From a checkpoint of a small transformer trained on Wikipedia.
Size: 14 layers, width 160, 5 heads of 32, MLP 640 ReLU, vocabulary 846, 4.5M parameters.
Training: a variant of SOAP for these matrices, 255M tokens, 3890 steps.
Each number is 500 + 25 x the weight over its row's rms, rounded and kept within 0 to 999. Layers, rows and columns count from 0. Numbers have three digits each. The size before them is the row's rms in percent of the matrix's.

# layer 4 MLP down, 160x640, rms 0.232, rows 0-159, columns 480-559
102:516518496453475470477483508529541500493483528526490494511462508498454529475472501458481505538523474478453520489508486520482478525581458502498467507486474524474466523444523511446480518465493509521539495543484504571527492488472503498518505523
099:507494530511486488465522474491548473508482519471510463459490490525458515511475497573523474535488525526507521502500567541498480476488515525517490502506521527467530494505503477500509459519509500534542541529496481491508441529445470476491488492
096:499529485486481474515464465463532518496502504475535528529532508546510497524505494492474466527488480482519459504484485488478499562480466429554528477537488490547476530476503476485493500507484509494518510483494512506477483487497562451478489495
104:434480538497487495504505496514525491497498541512521515486467479454481525464512429464499469492505494504503495476505477495457497499526503471505510522495474484473532543495511448522534504500479478490519509478467532460542468490484491493450503462
099:497452514450518511514508466505511457491457471526520473495471526506501510501512504483496498516478507503478464493471519497533427521515547517517507503551482460516510486473525519504511492466487562533452525495536502479506471474497500517495509475
104:491511490538473558537512520540485463481512437498495529451514473477502509462523536468483486491505514520520464533485477542521513491494529494525487516514541472490450488513516488495546466488507554517519498479506464478542550516478454509547554476
099:511516562519486502517523535464510490486517460467489477464497493464527480468528519472509505488542518509500503528482527468509477551468546494501491494513504501511479491480519500505513437518476534522520512491461438482468502505498528534534474493
097:538511510469482508468508457510536475527498516515481510457493502525505471463495503482512538567482547498531479502526524469501512491469522493499519522502479475520495499518485502480470522519530523497422482496495478508485473533489531498511548545
099:491497503493487487487518521487500505468493441479526491502488499538498479560513456481509500520558484511489496519515496549533471509500445552520493502473513515497550555479484483472484487464488508483560495528467520480514500526472509481507520484
103:535514503560496490482484486552479498493490453510506485458502482509525546446522521541478460544560464554532484518472523493520495509506489468539454521529514516531497501523479518478501505485455493533483518581505497506511514501477525474518536521
097:474530502463517500501522525496510449484520499495447514468481521459506510490464496464489548512524482540525517510490508510540435466487490524502520531509538487495529505492489486468516478467470488512527498534458514487539470538503507463495505494
103:476453470499526500528472449503536481497451497460532488502485497501511474487465480470492508535492534451495518480484523519506478538463503491546479507529470478486473462452520492485472514529496563516496492528497505510498502530482495517503504495
102:484461446479489466508576526494499488507525498555448510537473472514468487539458448501497514513498487530523520507468523457537509497498508511534541479530505462494522504476504485517490525507488436518506488483490499503475464504488481460528437470
108:493511477527539483503503508464509542497556489496486465493472494517503500508502502472478487530489530549499542532513474499513500532476525542486498498491488486441490535508501456485542498507479528546490513494491527499558465539479496473555500477
102:513492494518512473491540518524494512504526525519473472516502484490486504490503510536517478483512488520464469521496521526477472512542540453503491482533485532462544463497509497510499504514508512529476485473493535476463491526486471483523499537
099:479500449514484503513497479492497476501541503482486449511539506513538515486482501495530491492549521492462506542513546475496497506495510464487551516520546447494514518488478518484528509522476503564476468491526466484497561480515454481535514461
103:472489512513502445513476488531479518494426442541537513489474497505507500547499529462503539522504480481513480562504506477494515522502509509524552455461520477488484503509496525508516485481478498518463495523476479481516487479507490512534473532
104:474497516478468473509492480462521527500468541511475502502534487532548494488500510501509486478530497482487503489487518469484496442470489448531530497503505504548487494510489528515507503508489476507474517470462455514530543475504528495487497550
095:487466527501500517496475486596467466503541498517488483464530492544490508509494506505499497493515488508488502514511500474475479492539528522498501511468519452495494533490550490490526513534478481508477518513504545502472483428471514494531544427
105:508505504495491506531514500466478544487520513536495490484480481512504494507548545485454500454423454508494519457537519546516492528487544488486554494481508508483488480540511491507464523511509480495471468460523490456488498501525510542516442525
104:515517514489526500496518527516498481503538554503479474452516541480560493562498531517463472486501521528529471495513483502527454499492482537512487503484551503556545479496469475525517534486484494454515508506499482510523473526499507481534526465
102:535506506476510490442513529526483521524498550485544498492466488478478517501541475506490450482512542492504548492484487483507490479443488510477491484472501538518470502504526502515544490523491492474536504496512535508484518431477449506479524521
109:564486476486496504515513535534501493476480538509495477501517474506526493489473525553480536516506479529472481462500501516489498490493461464498500485468509480517519507518503496519501460503534500496529458536486471487531401483504478522480533521
100:530452491491477491478487498529491462484536521520477508547470508493473482458524507493528545492504539505527415503488461546508498454495542472503513522460490510474509523504514469465503459495491440520530533484510534480528495519497523520480519491
100:473461465488468525504505482473533517493518493517515529486502500467472504485491495495472518503532507483518466527459504470485537505491470487507439509462506527495513475506496514498466466505462483491556506461515474503496508512528550492516466503
100:477476483483436515440504477478523520496498467428515480551495525488490494453483500490540543540502493501500490474496493494500541468493460531505473463501473465442476504499508465469487497501510499457501514563481488484494507482503475525562492476
102:523497507494515468446508520525476557493503520446531497552541514516534484486534557474504481508509487474496536511469502466505498491524472509537462528474535514479531525494473549475524472533537541490495505484488515504489492501506505483502543475
101:558509474517520478507523508485497554530519496483501483501471517511443539491534478484513506513534528489534532502476516523542452511467527517491538485517494521495471491493498511472532486489475508479509486482521470503488491503496516508503534502
097:521504483512525540492508520475444498486512501523463480510508468499469543574487502459467511500507541493493507541474552534522487559501494489516451501483515507475491464516517487503502488479463504482453550490522523484503457502501469527504504526
098:483498488471492507500519533493516520498521519485493499504568507499530477518460520489488523468480483530508487509543501487481490505498542508507516462541501487515509500483483464527528540505508527458514526488482516515509505444458470530466516456
100:460489470487483519503463477574491515479508536547496514480517490500456518491486515511486465432508467508496465475547487497489472442509504527503489525512562473500510464487469458498548506520500476509523466530525504486488551526545503521501497482
102:555518509515543499491472516490498437498482531513466521519509456511485479479518509494480494491447537508506492514462487474523504487470554486535503555488518498494462488521468508521521475494516510494521484546495495506494496513519500504517484511
098:474513485461505512501447475486533513480472479510535464464518489516486503495507482526508497517502465469513528489546514490472470514500461447499472518531504481496493471491471516482502500515462518505499524505507496538495530489437476526489491484
094:492532532512525523468497513533511501520458535492513476504523470542523478536485489530400473496490512502530492494489511518478518527511461522511498504510505481502530440471526473517502509514480533481522518478470473478478453506493508511534507490
096:512509517537473540527498469470514498502510456510504486539503480533498483513504543544500509521437498465474497468492475461489469512510475485487534478508508491494481477523521491480515480529539488515485476504482505489523509518529501470494500436
107:512512529506485548508494469543512511486477448520525486467504464530495528508526485496474547441499542473501514479499539495534503541478498478523454509532472510516525473480514542491523443499518517490531519504481414476512499467503497489503510484
101:508522492479449517444501487539500484490559492474502514483513512490530512485501539472509451494470489480541554470480503511530539517484535529536486507500481495476461528457525489494492489505498462449497501481517456465469515497526481511498492470
103:542488486487497522472508476500510545504509501487494454542476479498493519505474481508497468503525477500512541472526531491453505512509465479503471540504503482493498524493498497458468493463499473496477501454513507532487509506528498496505494472
102:548479542473499481490530506504472447497471540460488519495527476511555490502536500490491525540498481509517476543485505484503500506490489537510525546519509480514479508520493497531506454454490485493489505494466471536491519528513478522470510532
100:514469444501476525495499493534516553495460463472519528513496528489491478482490478473498468476486545471497523555533510462491511532506520514502542527483506511534463524516483470478498491494487486516474485479447454490482542524503520504502508469
099:505517510485564514527494484520522535480563506478504411541485518513528523481512504462510485546521474515504501546487464502505517535513442537531504516536479469487512472477499497477505531503522486500533508518451523452488530532462488528487481490
105:574495515499502510474501493489475486504489488497453489568493496482529498500476508522455486538501463462530522530523517496444493488475485502495500463532485502475490501520522485498528508515550505437455487473502527538508535443519535511481454492
107:533468477508501510515510488496506460480488484529522537478531483508515519450460476501493539492480516497476516550505506502492477489509501530485501491482491534475494498492505495481487513519552483508488510522457518497494490475493483442485477493
101:462505494502537509519470505524506510491506488441541470500476499501482504470494501503496507506514521535513534482481535517492495497510488534486546473510489557507494489512524415550502494505494495498517509512487512513526472491511517461483527535
105:480503483472518504487511467523503480483562527485499508473474507504491461534526511544505443464440479506478520527462498497518456469529546487481575519502554509511508501485466474489492491500457524509537455524469558509510466530472525494503539515
100:485514519507551475539476528479521507543498509506494505551468476514479467493522485484494513499539495505473487535519431542516515476476485472509534496536487509488478525514549473525491527493510528531458525506474514480505493455460523495514495486
095:538460506475486466511540518503487493512523533529483455475461513510512520502473467480450535499490521468488474506515493461487518509523506532522501457537475500464482479478539486520484524500487481479482504527529451530485522543539508538510506499
097:502545512490533496512533469485490522529480504454497514507501519516512497483505450507491501502553463512503451517468472515508525490481473493495510539528507490518547484458515498516503488504547512489521524461525496542479501498522523463469494452
099:504503506541544473478485438538489544468490477498494566480465463493515482513484480521469519523501540515448483536537516530478526499509442475517485536504475451491525522454500550493526476445461450490498489479479514481528514488475493488515486457
101:519518491490511519504491554499529508492532523504470502515528484483466508524531465529505491528509471503458505507517482431518469497492522516521440512465513503499518530446482517505481513462552489511508504456482534492526509537542451487537473532
101:532528486480480481533479516500500499509496453467486480494507516469513525425471505509502492539464501477463489475521507505479490519443533510520486503515548510492512452488471482464483555482480497465478525501469503470460459498482437507459496533
094:489487533467483496488491481491513467466484501480482504501485502491497456510516489499500514497508515481505538486503508489484548461516531481517513530495479470467523522472539545508506486512496517477520503544470468496509473516440443503466481473
094:500503489488481473506503451515515463490512472473524477503545505520547481487484472506494488506484514508523498470494472507508507505438520545526475518493500499496504468521485505491488515500464474476485472506512510512482495492540479497503508485
098:497515474482471482523523446514510509489516478492538527445479491488486516533521526538518508545481502498495481527479461500505512560494499528524477492499516562497488476478475522508511479512497524476498483518505485491476462526539520448510495523
107:571554497513489518467506433478515507475442525500475485514529477499514454495530472494479474498521508505516505504499512509468506537518476513508468517498507519542475483490490505506520522514518511524502482503530532480501499467487467448473504536
099:525517472528484474482510516512498558468489513488467493518514519493514489534541477526473498527509466466469486498544496489501495541505436486481519482534506460497459501534468507463487525508477517488500506481490537511529465436478491547535521484
099:506514468476519464507520469501500494490483488524463485538523490529483517530535506562508539467503503515465522484503496491488497472516551471510505505501520499512554539515480516467485498500467523549457509535470510494514514498463513483495507489
097:497474522501487497555515470461485463479527512492503467533520537520507472485489525513479523495506495469507491496513488526499536478485524476477499500443510460502497492476473503476516467483500519506509495554454489530472524505484467480484502505
096:516495483472484451450498471465526557505479516495519514532511481514515474475490486488493495517497487503491495469448493464500522504488508551541510457508497532502503403481493476488491500511491499477544531526497450502521514499491508499468460464
098:517509495480518507478472512466481472480507491543521493503493528513471507497507473506436508519490483485502507491478469530542471504451523538488515490545513510524460468510523463526466511495493505468466511500503454496501514494503512547524475531
095:540489515502547460504479490534529540493451495464529486489521482500507512461507483522539497499482513477482489516531535456504521531507507528496497474511471525492498535518503520486496504511486494541496505504488514514460504513479458518494514519
103:451514486515508505509421494523515566494506505486488498536500476505497500501476500479525493447455472524504502442446497517488521530528492497525543533556508514529484490495481457492526519497493554516525508505523466495520520482475505491502472458
101:486456529516473493458505530479508477474461493554502496507480524515488525506492522525516519512492516457512557536499501469513464544520488489530482509502511481485504485488488520494514507483494498560469490504554503530515492531532506492525500485
096:475513488494479539539515519511531477476509469527505478500500454528540540548490489512517516505484486505483497488446519451505461522499478535507459505490549495470433483461509485491504528482525494508517575481517457520551521500515508510493499541
102:509453499499475505487493508486515497500510499488493476471508530470547532518534536514471494570514502508492528494494502513494529527514507500479536519504512514481490485521473495525512467510490490517474495503512469499500485493473480511519499511
100:468486494503476507501510492478534482520512506509530515475520490503477466514511497490518500474469533475510492539516514483494465440532556500490533518479508507493528527506526543485456518495507481483517471474505500483495573497515491492520485553
096:503449532507502489483477454452519534502454503509496510463531495485534465525503442527479499510472456487493488527506471502515509489533475481556477472523552498527446507528454507470518455498517475519481481492512507495486482480473523532503517515
106:496504476459526498523497493481512508532494498543485501514547462486510479500538492493499546512491509501555492462504502476505501501533497573486562510488525520541483497486484506490498475543514498482509494498489497482478498491526491481524474532
099:481498504489495503514482538487480466478495470545514484478514501477503506467508465520503515509505561516506528518527518520497502436501526503477518495516512506495502501528471506497492528480519502495477530561511518496454500492491526493501502490
102:478502466516488467492507514503479500496535490499529481498508482483446524511520482469521475488497501468511476522526502490505492518522484493489555468487521523468525470517527503507510501547532478486529477510496494501520492523483515497501504528
096:482516496493549473509530468423553530465499495442504494496475551469479482483485527501465504503493543496530501476466452498535535519534479512482579498488439451514510446457495483543506520493508514498510512468504485489530481478486511451488461517
093:523519475544512521500511508448487500488525529455499475488519487492543492546529520489506504520468483516485481480461457481529502501490460478523461504455504526421483522504502524499546487520489513525461545514492519485496563515471520492508490463
094:467519517492506516511543514513464510484514489467536523470493488519483493522505484494507489499476519517497484480498501500512438457467514493493497546470518422481532487519540526517486503514467520548540488482487483523516525464478496504520481516
097:533535517476530524533514478527482501509490466482557525496485524467510529472497476480519449506524543506518514495541510482511529493479506516515458494496506546512525507499503466553465514480508485511453518519538520530503447501489497518480502526
105:530544528503491514518481491511504535506525515504484506475507518524470491482509480494519483485490529497505495481517507477478484487475498502496532466507475520484504529525488439487510477518537457475478501537505497530495541519479518527480544502
100:507539510488463524488450471522558507538557518516500556484466503491495532465489540452513484502483502494497470471474494483496471504515471532497474489553443471494511510543473458493541463506489492475475515484461541468471555476560473555480512459
092:484471569493492532508479511502527491492495502495482495489510493508566492467526528462489528508525465502490487507462482472488569480530482480500473539491508519534494482504508505483497491479524499482494504525479423501499451478494516506515477517
098:516519504491501491524502508505464524479478522493474489505507503467492483498503482473487467468461518492522509509504567482482524477442485501487513469541468494512467536498469500516538509474546514487500484505499463487508519481551523479498516453
098:459505488514450503489501517478514516512502494519472494516504500505524517515534534481483468478491481515491520555513515479508492506450456460506512518497510461491450513471473543523506472445503524498462457486471508513478492506506470474504526476
099:498468500491476463498457484466505493515488481480530500470479491539502448453491519507518519521472480505556495480450495477486514519523464492533526493487483533490515470543472510512479535489521519513504484511472553489497496500482510479526506523
100:550505521521481523531499502522507485507484541492518526506497516475537477475503488505458500492531476471464570487514478452493490493477525507522526471450522502521457526491494513512481511472504460541476516490470465516499511495486522501449516501
096:518494517488432518502526524500502468494472542507530504506483530523494473503512471493499502535558521486484467496469483445502517485464474489507523483478509497499507490501452491502526503518516494489480489473512507542463507522508511468499497493
095:496539473497482534475514518507504511478542545496494487479475517515519501525510478520501505466505476542521536520516489500520528526474517477524498487486528427547515530505501487500532506540473505492550548486556520544478549484501541482468510504
094:531520505508489506511516478493459525497548529489537479535502503506502508510517533492464484477503493519484489495492492479468507513525468529503526484523496470498512461502488477469502526498487498536486502551518489501480509469495485519516499483
098:498502529515491508540502509527496498515480472510508517483482496515490479506526540481440505484537524505491576538544528467488489543437498524538508496530499553536497514499466497509479490477528501470486472522558439487479496471563498506510477516
102:516467525474507464514517538504500533477512509538478463523560480510462492482549478487516530505509530513458491469482524510534487507547487532487516491525485504519487464487476510483512473506457543490444528540496498521471471537506505472490493503
095:493467527484476533505468570513485527486486503527501512466477500468489546490503478499511478473506497528472476490461475449502485483525485519513478506492482488470438494527508453536533474514512498527515500508488474519474491540511535538487504537
096:531515516456518462484502494413519506507523493462472541453505533491510461521514463482505482484482512491488493457475495459498493474487498497515512498518519532502484503569522488489500492511472540516479505503502464474515513508476504507496512521
100:500486490490494531511452503529542489469502480458487476492511530506441486507502520483488541480484508522507509470505506516545495515511513478486494494444532502490509470511484509551500545441527522487518524564475466488510506501478485499515513509
099:501479464512491503511508451521472454470518532493502508496527488475467504474460509512525526523520528521497486484466522525507528507459465469507506487468485535499485499483496534510478496491530482507446461472540495531541522470496499469491485540
101:463532497481480510479493480459482492470491502484483505493493517524496475541522501520446518494509489490547496509493497498492495565478523503513520474539541495526487501510520493519491493451454542430559474451481528501541515512493453536514545488
099:483532504542499506549508510461475470474550542481544513511471484514496501499533511534535504491444519517509496518509511529496508476499493481492509487481535519460512497529476510474510507511499508464502488558501489500482495522490488528521481524
105:475514485471499475506452497502493506488539460498513465512512500474532529451505488478497491494517534488503489495525495478512485514526495461497521510512487527521495483527502496534458463480520516484482524483496455524495507500511471497479486482
100:483482501530444493495455499502519490506512510480538513490533544498522490482514538483479454510459530499513447524516527486467527556486525551498515516544528509525483464490530534491527513518486506471531503511487532507491502502493502493517480484
096:529505491523465502500508513520540472493465472476484532507489507542445508543465514481504492500521514468509459493526487472459533484491485473519460512506478468473546539496512560505494484459486522494520507516515520507490520559481480514484512453
099:528529449478501519502507545506527524517519473503466546487461499463490481497486520539497455521497450502526478511469475497503475515548524467488523518504483488497523522484490527524497480563481449515529524505501471512506510501554490460505469425
101:485495491519514510450458494454506521506511456472556460459525502540537483512522509491516481491508465479520476490488475485481508463487538505514482512483487479506517514461500482498487497504465531507526527448543472493513513500497463533519493511
098:519490508480526471502479519472479519478518527503480495483521542447504474460495534454503456516496531487508465493479500483479462524480476482522521471452528536450503490510539517494500482480516507487532491471513485486468500477477518463471491469
107:479537487493502484479458472524528471505506489535485463511485500473551487492498446471535499509499483541498510501483492494494502486556484520502519491489501529540500470473502501521486484512502457471536502473499540536513538501535509503502493494
101:555497501486505495487483536506483520499460513479459491505452473504480520479466510506466518526481551513482529496494499503498522488529499496525529473508519541466513537513488480569501490518471496496445505519438526508517509441499499565476485526
104:481452463419514509478532517538519483508432454523543474497520495485482493474496516516511466480470506507505514493487495485508513472481494496515482476485468468536565472503520468525481528485488489515441497484515522513507484500532508500531479494
102:519465484453508511465502541516528473488488483473447470492487509539504522489492471503486481496467536525492558470516500554486482469505455469507502516511510488472499493523522440523503485520482544497509501500495481492455495492475529552437536508
102:481470452517482536518514527507519511511439457436452435491507495508561485480477481521488513471546523514513500508484500489508506508521494490511495522465489530517489451503530526490488516441455527505465502463507498532502472474480534524531514516
099:485513483518494493484513527474472493458502497464488508488492487520480501514507532511481507482522487513475475487533505491491524492506482483499544468488510455487526494469484486485490481544502461513528539441455491512499511478478501487510496495
101:535477496479510462462505518530512514489458435514489545516508463494460475466580482537435473506497501529510519535514493470473477518469482491462502508502481471504488495475484515481461519469516508486497522510458494502527536470511504497533518490
100:499528524459482507498495500529505538473456507499504505499484516545532481508483476549471508472557450483495521490491533511477480525514502460499465461524512507517481526495517535481503529457525525486498501508512486526500473477490456554488506495
100:468526518511542520485495470484494495467529513503500441510544456479498517490527482436502512525495453536578512508507497514493504496481530487516504480510488486475490540468509479502528491522472475475513523475545549463492495505453470528503487509
100:510450508481530532541485484465497482469543500459513460511548483511509498537476497509500543516498484474463467457480474536465509503521480456493552499496550502477485487528478499492479488547517462559500506529482492533496550511472498488506479509
101:499487501463488486497493493522507498472515530513505488535519528467493502519474469517535547492492507510484510504473529518511434497473492476531485481476474520501537505505471491490485484483531510529472507500503493494538523498480481515521483476
100:539502469511468523476532499519503461508510450559517494487484504495477486494537478536504495478451542483489531517476486559498507536478500539498551486505455490495514495559515496527512520484493486531490457526512496480478499477482490554479499478
107:502478492496510519480552534480500486474466422473526474521493477475533487465521424488528523485507543499475503521537514552507472497437502480526498501510482466464491493490524493501519499504540509516536520488483486483487528490470492478531516477
099:484518511528486471553506496438498485500514474514468485495513519482516513538502524495453546570481493455490427499483474477513521502493520503528472488433486521446513494530490555476470503506521488470470504466513515483506460531510446480510511483
096:498454512483505475482511527514461486493492523517488496473480475508449502475467523476469473495495529476522480497441516532531452561479498515506504464505481474522487499444503507560470481501504473548483489518484479481554507519485466535522526494
095:480494530487485494513540491507484482529468509493469528486512484480474444464452525441490494533512493499483499497506518513469501501512521468492472518512475507529502507488509525537484527482463503493502470523517467506533493445483486507483513533
100:499530474542490483494506468536535488494465509478456514514523503505496482500523509487498479492524500475496486472522521482474515516461491514479529488481483506510494485513456519497557505479493469477489511547458495485517516528450498540488469507
098:501474489504510533487480529518521492458490497470497519493471529502494502509457460455500487469508491519468482495491488476517498509487536521482472533514488516477513488482488486449542524534509483506500489481506435501476463491512486491518534537
098:502553537472455487521485491494495491501519500527464535492511486520514452475480501499490546470474530493512521469504500472484454478519488518488528483495507535494502556513515481523465532510512473508470521492489490549529536484527513499454522481
101:472496505488498459487479492420533529498505506480485492535448452535531521510509506499504523488505500512541469479492463494510514526549525522545473514541561491514493493460499487503493514513489508504481498476493524476537502489485525504504481481
101:517519503488487503503496543533509565462527483511524525479545497515498482498511483535535517517525503493536519440572531505477525504533496487495503526468492528459523502468501533454528503493501517573481467493450529467472494504459476430478530540
096:495486522499526541511495519516513523522510528546469503470531523467569532482506490457522487494557511509487510513472512540449518493497506477566535471490488496554524503515501524509513519501475457532480483426493491514508481470497503500508507487
103:513451493513543487470453504454490489456480508473497471463474535520524533501492531506527563515510536501464500525497507514465483501538539511485470509517517497488527472517452487483522542528516567485539501469518537531509530480458489504522505470
104:519505532456489500486491518503472564488456480548535526447537508521509513538489541500488536508529489510500448501487474508532526492542475450511506517528513564503524498508464523509565488504519473506505481479501489476437514457493519483567500506
101:477470525470457534514531472493497490505526519454525522492461517510500479501531507479478464470520525495492509542415492523501536501473483466558503489490513516498505525517498504523475564459482518458497456533444467453462514501491486529482473554
102:501483453471501519519500490524539484493511478471449522518518452443567499496466498504516490495457506512537459540475520552491496480511505495479509467482514467550517496480501500488492507494487527553470472471503541523502480460513541477513518518
100:522489532470516501470522490543508496525478504550488503480437492449527531474515518525519482504493497515492457521501527524473490494515498488481536448527525517469501533509487488501503468502447502494521522527497565498530523529505509483520490498
099:486464518468495463520484489473505510494475516528555476521459557495523506504487534472458479491494474513529508548545487516519487555488483512491538507485477503446506522496532506506505532489518556543527532553511510500503527577470494482532500500
099:508480519510507494508499479503481508484519492494490517464522505538521527489489472454493501500490504532509528488520501518482498521515507510462503513458535523490513502539468473454483467555582503517478483529500508447499455537436471516513502540
105:515498511475504465503462474467547447497496537576485496519508511517467476507497479520480509473483518466491508502520508499494544510449523544494511472511468490498513477480524442483523503515511505518504512495483473548513531498505525489512470502
097:542484464490556510467479498475549495496527433532460486465489522511479530481508515500491503509506526504541494532512496495544493534485520533545530490478489534496517537512486454528457476484502520449477532477490536510499455466508504495460502521
099:536451500475493497498492511477497479494514574507533538468543478503522461524516489536479517522517522497539517510499494478526536532519480488492487491482507536482472490497500508486530470541531524522533502489483526491485500458463520480492460495
099:485484491499468491525512492509522489515511475511511528508477510462504550452545548525468530538463492551535532491483464533464512511485436451530487505489490559501544497501513487471515501472475499486494486517482499519486467488539504507464485492
104:428488486506509504523499518464510484479539492519546485485477495532506520501478529504503499501478514458502501510461517502488495507504516520474482484538527506528466489504524468516473471556537500483535508508537493520490481470489518507497520500
102:554523442520523478539535475531493511523543498517509500493540516501495500468491508495468469498498503519490493479551511519492482458521509487477480482491549481454499467494493499534508523502485537521501499485510515514506516520504507468488508473
094:536469460532463516493502458473512518489553526522500506541525517475510518466512451493522490531524563516537489504533491504510498510473456512507529516524504488544515510497494479520523492536502520532497477563503523494511526485489486460488485479
097:492469499479493472507487525474510538451480516503519484511492525475466515484451525503515539472515484507489492526493494515475533487517514476472490476517486455517487556476559504511507549502577537483495514540508568447516457462464521458522489529
100:508499504483496505468492481529502469505492466515491515472503500540489511496525490494485506510512524491498471483487492511469468479461523483537495527499493475533522524481525504501515494489505509473470510487491434527511500478512471531466485521
099:526479503539475592525526525495452477489530530512563478492498534457461461498503517531514560485523492518500499458514497473504493506491505530503517496485495553462504539471520499491544498494489507467504479507516514515462509502478492520478502494
102:483497498490482464515485495495509528514486508461509509470490516490444510486488518515467489473506508455450474466484455500530479432458496499495471513487491450519487481457461508496533483509480477513507491525494542519476518499541533513497513524
100:518504472456507451496436510503508488511481496493490498495548555468504514485466504456490480451468501491500484510522495476464485458505524509495508531490505520517484464523481481487508500551517465502509502509511470474544520481490530499454521498
103:518481504474514559506483510529454481499480444538514524473501474519536485493486502466530511484460514528515438475525503542499481464483499475511502483487495473493517475463516509513475479447498518527515532496500510486492479506491512461473477521
100:496480479493478533444519516429526478491509466485484526473498480495474476517533560530514458546480502491469481512499496473521510451488511506504494495534530501533477484523510455498531462516496485503519458522499542487518446470468537439484530568
099:528521479513510518533492520494523501493496519477459469485468503475478500504555513528465492492521478491455491498505499497499486558488479535501487464446443481512502478482508486503511458462550494527500521542469464515510461466481517497462486493
097:499512454488504491495466451521521535530483480504488501495477495475469509481474500493491532490526488496509546542469512492470511500516503501565528482511525514507452458487494533455492516482460534518463541457547461507516499467499509484569465478
107:498547556451494490511498513501475483446542561483574502541469487505534486512533499488490545498527507471482516499478478515450514525500511505538486488462453514457454510517478538529550495511505450523510504524437507476481491500540499507459496531
099:461513493464525508516529546505506475481526499517488521477495542518498463509539491495489509480549508493514491503502514482510517523488510490532519484494487496492480501548484469517537504472464475485536509493520517468507520516500482517494469556
097:528513551489536509459505509518521506483557460505504465504480488476504540521529507507460537481539508507496535524525515532484506477513505472525469470488495489511525512512489491530496528520530480489465488498554484506518531452452471511519511494
093:536484547510537452511533494518528535513500507499441495505508441483518489501493466510526519487474448530503472487469470507446487500528492519494526517519487520526502504491516510499530459535508530524510473500476537462488501506545489486490423495
105:487507532495504483467485478502502533487490510527484546507473492531432483501529521518503523499506494505519495486504472497476476508483491546472564477504474481493492466490480530528512509534530523460484466475501501503507460510511482505492492477
098:507481540512517479486476529472495450549471477518520522501512530483489511495505531460491514511455499523509454527497422497482533493529531494517505468518469484488535560498465493523472496558479490559497539515465512504456495525514473482481501466
100:512504456508509494500520486497536510543442486467516489472489441515494517505519466492552518488496532464530501492486515476500476473467499491504495551506463516478501551499547501489523506537501516508508507453511542529487525491506526468510487487
097:511483476536477484489535517515501542502516486497503519489508519512512531509461487523461495475509522478532489550508459461543534446506489473485473512543518474514472508511537499454493517512482462477478490504487546517508513461563484484487513453
096:494488491499505532499471530472513466483523514503494513487488527521521500495484519484454495496511485520443501451520487482509443493478478535492526488534516484469511517486469476509531456486447498476462526497500467488504482530524525527458496516
101:486532505498466517512487475540532497486532487461481502498477497507470519478497482534495453451495522508529479504460510493511523523469514469500517514536562490493505483503503482504500537486506484477487520504457506507466493492505473472508512475
095:510510508507508518535500484545494500490519493497488507435524475495485549521487491512502465491498531492517484513532514542497490450519507485475508499483532561497528481473483501559499508498486528476521468498516523504514485508540511510488499514
102:455521513463490486485480517496516532484513463564471507510482496514492470509519476498477480475515565504511537491458533514495541481466513477520492473487478468481496517498485517489548517505490535499512487486479506504501514535512530522495488548
103:449498478504501505483523474530517522512493453483525505531542502507466518492507509528506506535470518511514517516531528498492529493487500495487472464536476496521498485506474447501513539503479488501477535506524507503520434511494510540484498552
104:485502509503479484511517483519512492488511433474535485496497520491511538474466489506462490492507475514487473500477508499476469476498462547486533495488473467493459513514515543493492532470503524472481486515481449477467518494484514508477519498
100:503515514502473490488515533520550545545532449497519498499497524483487522466487510523514466519515521495505502465486494460457468512508516531510471486474497521514461499486498493500475479522490495485509488489496493509491482560501514472474512461
098:506508469520473467545538477512480458452477466502512523525467513437501495486517528459490499534500499469503544525529548487513511512519526493500509508481484495474443509475491519501485474543504503548499465535493512495524503543480491501456486538
104:514498518479494486525515503514500488516540426504481529507485533532478499504504462496528499521516476481502516496489526523501541444474507516505465513460535476511484513498485474544490487451446502437507517489490530510521477530438494542495506500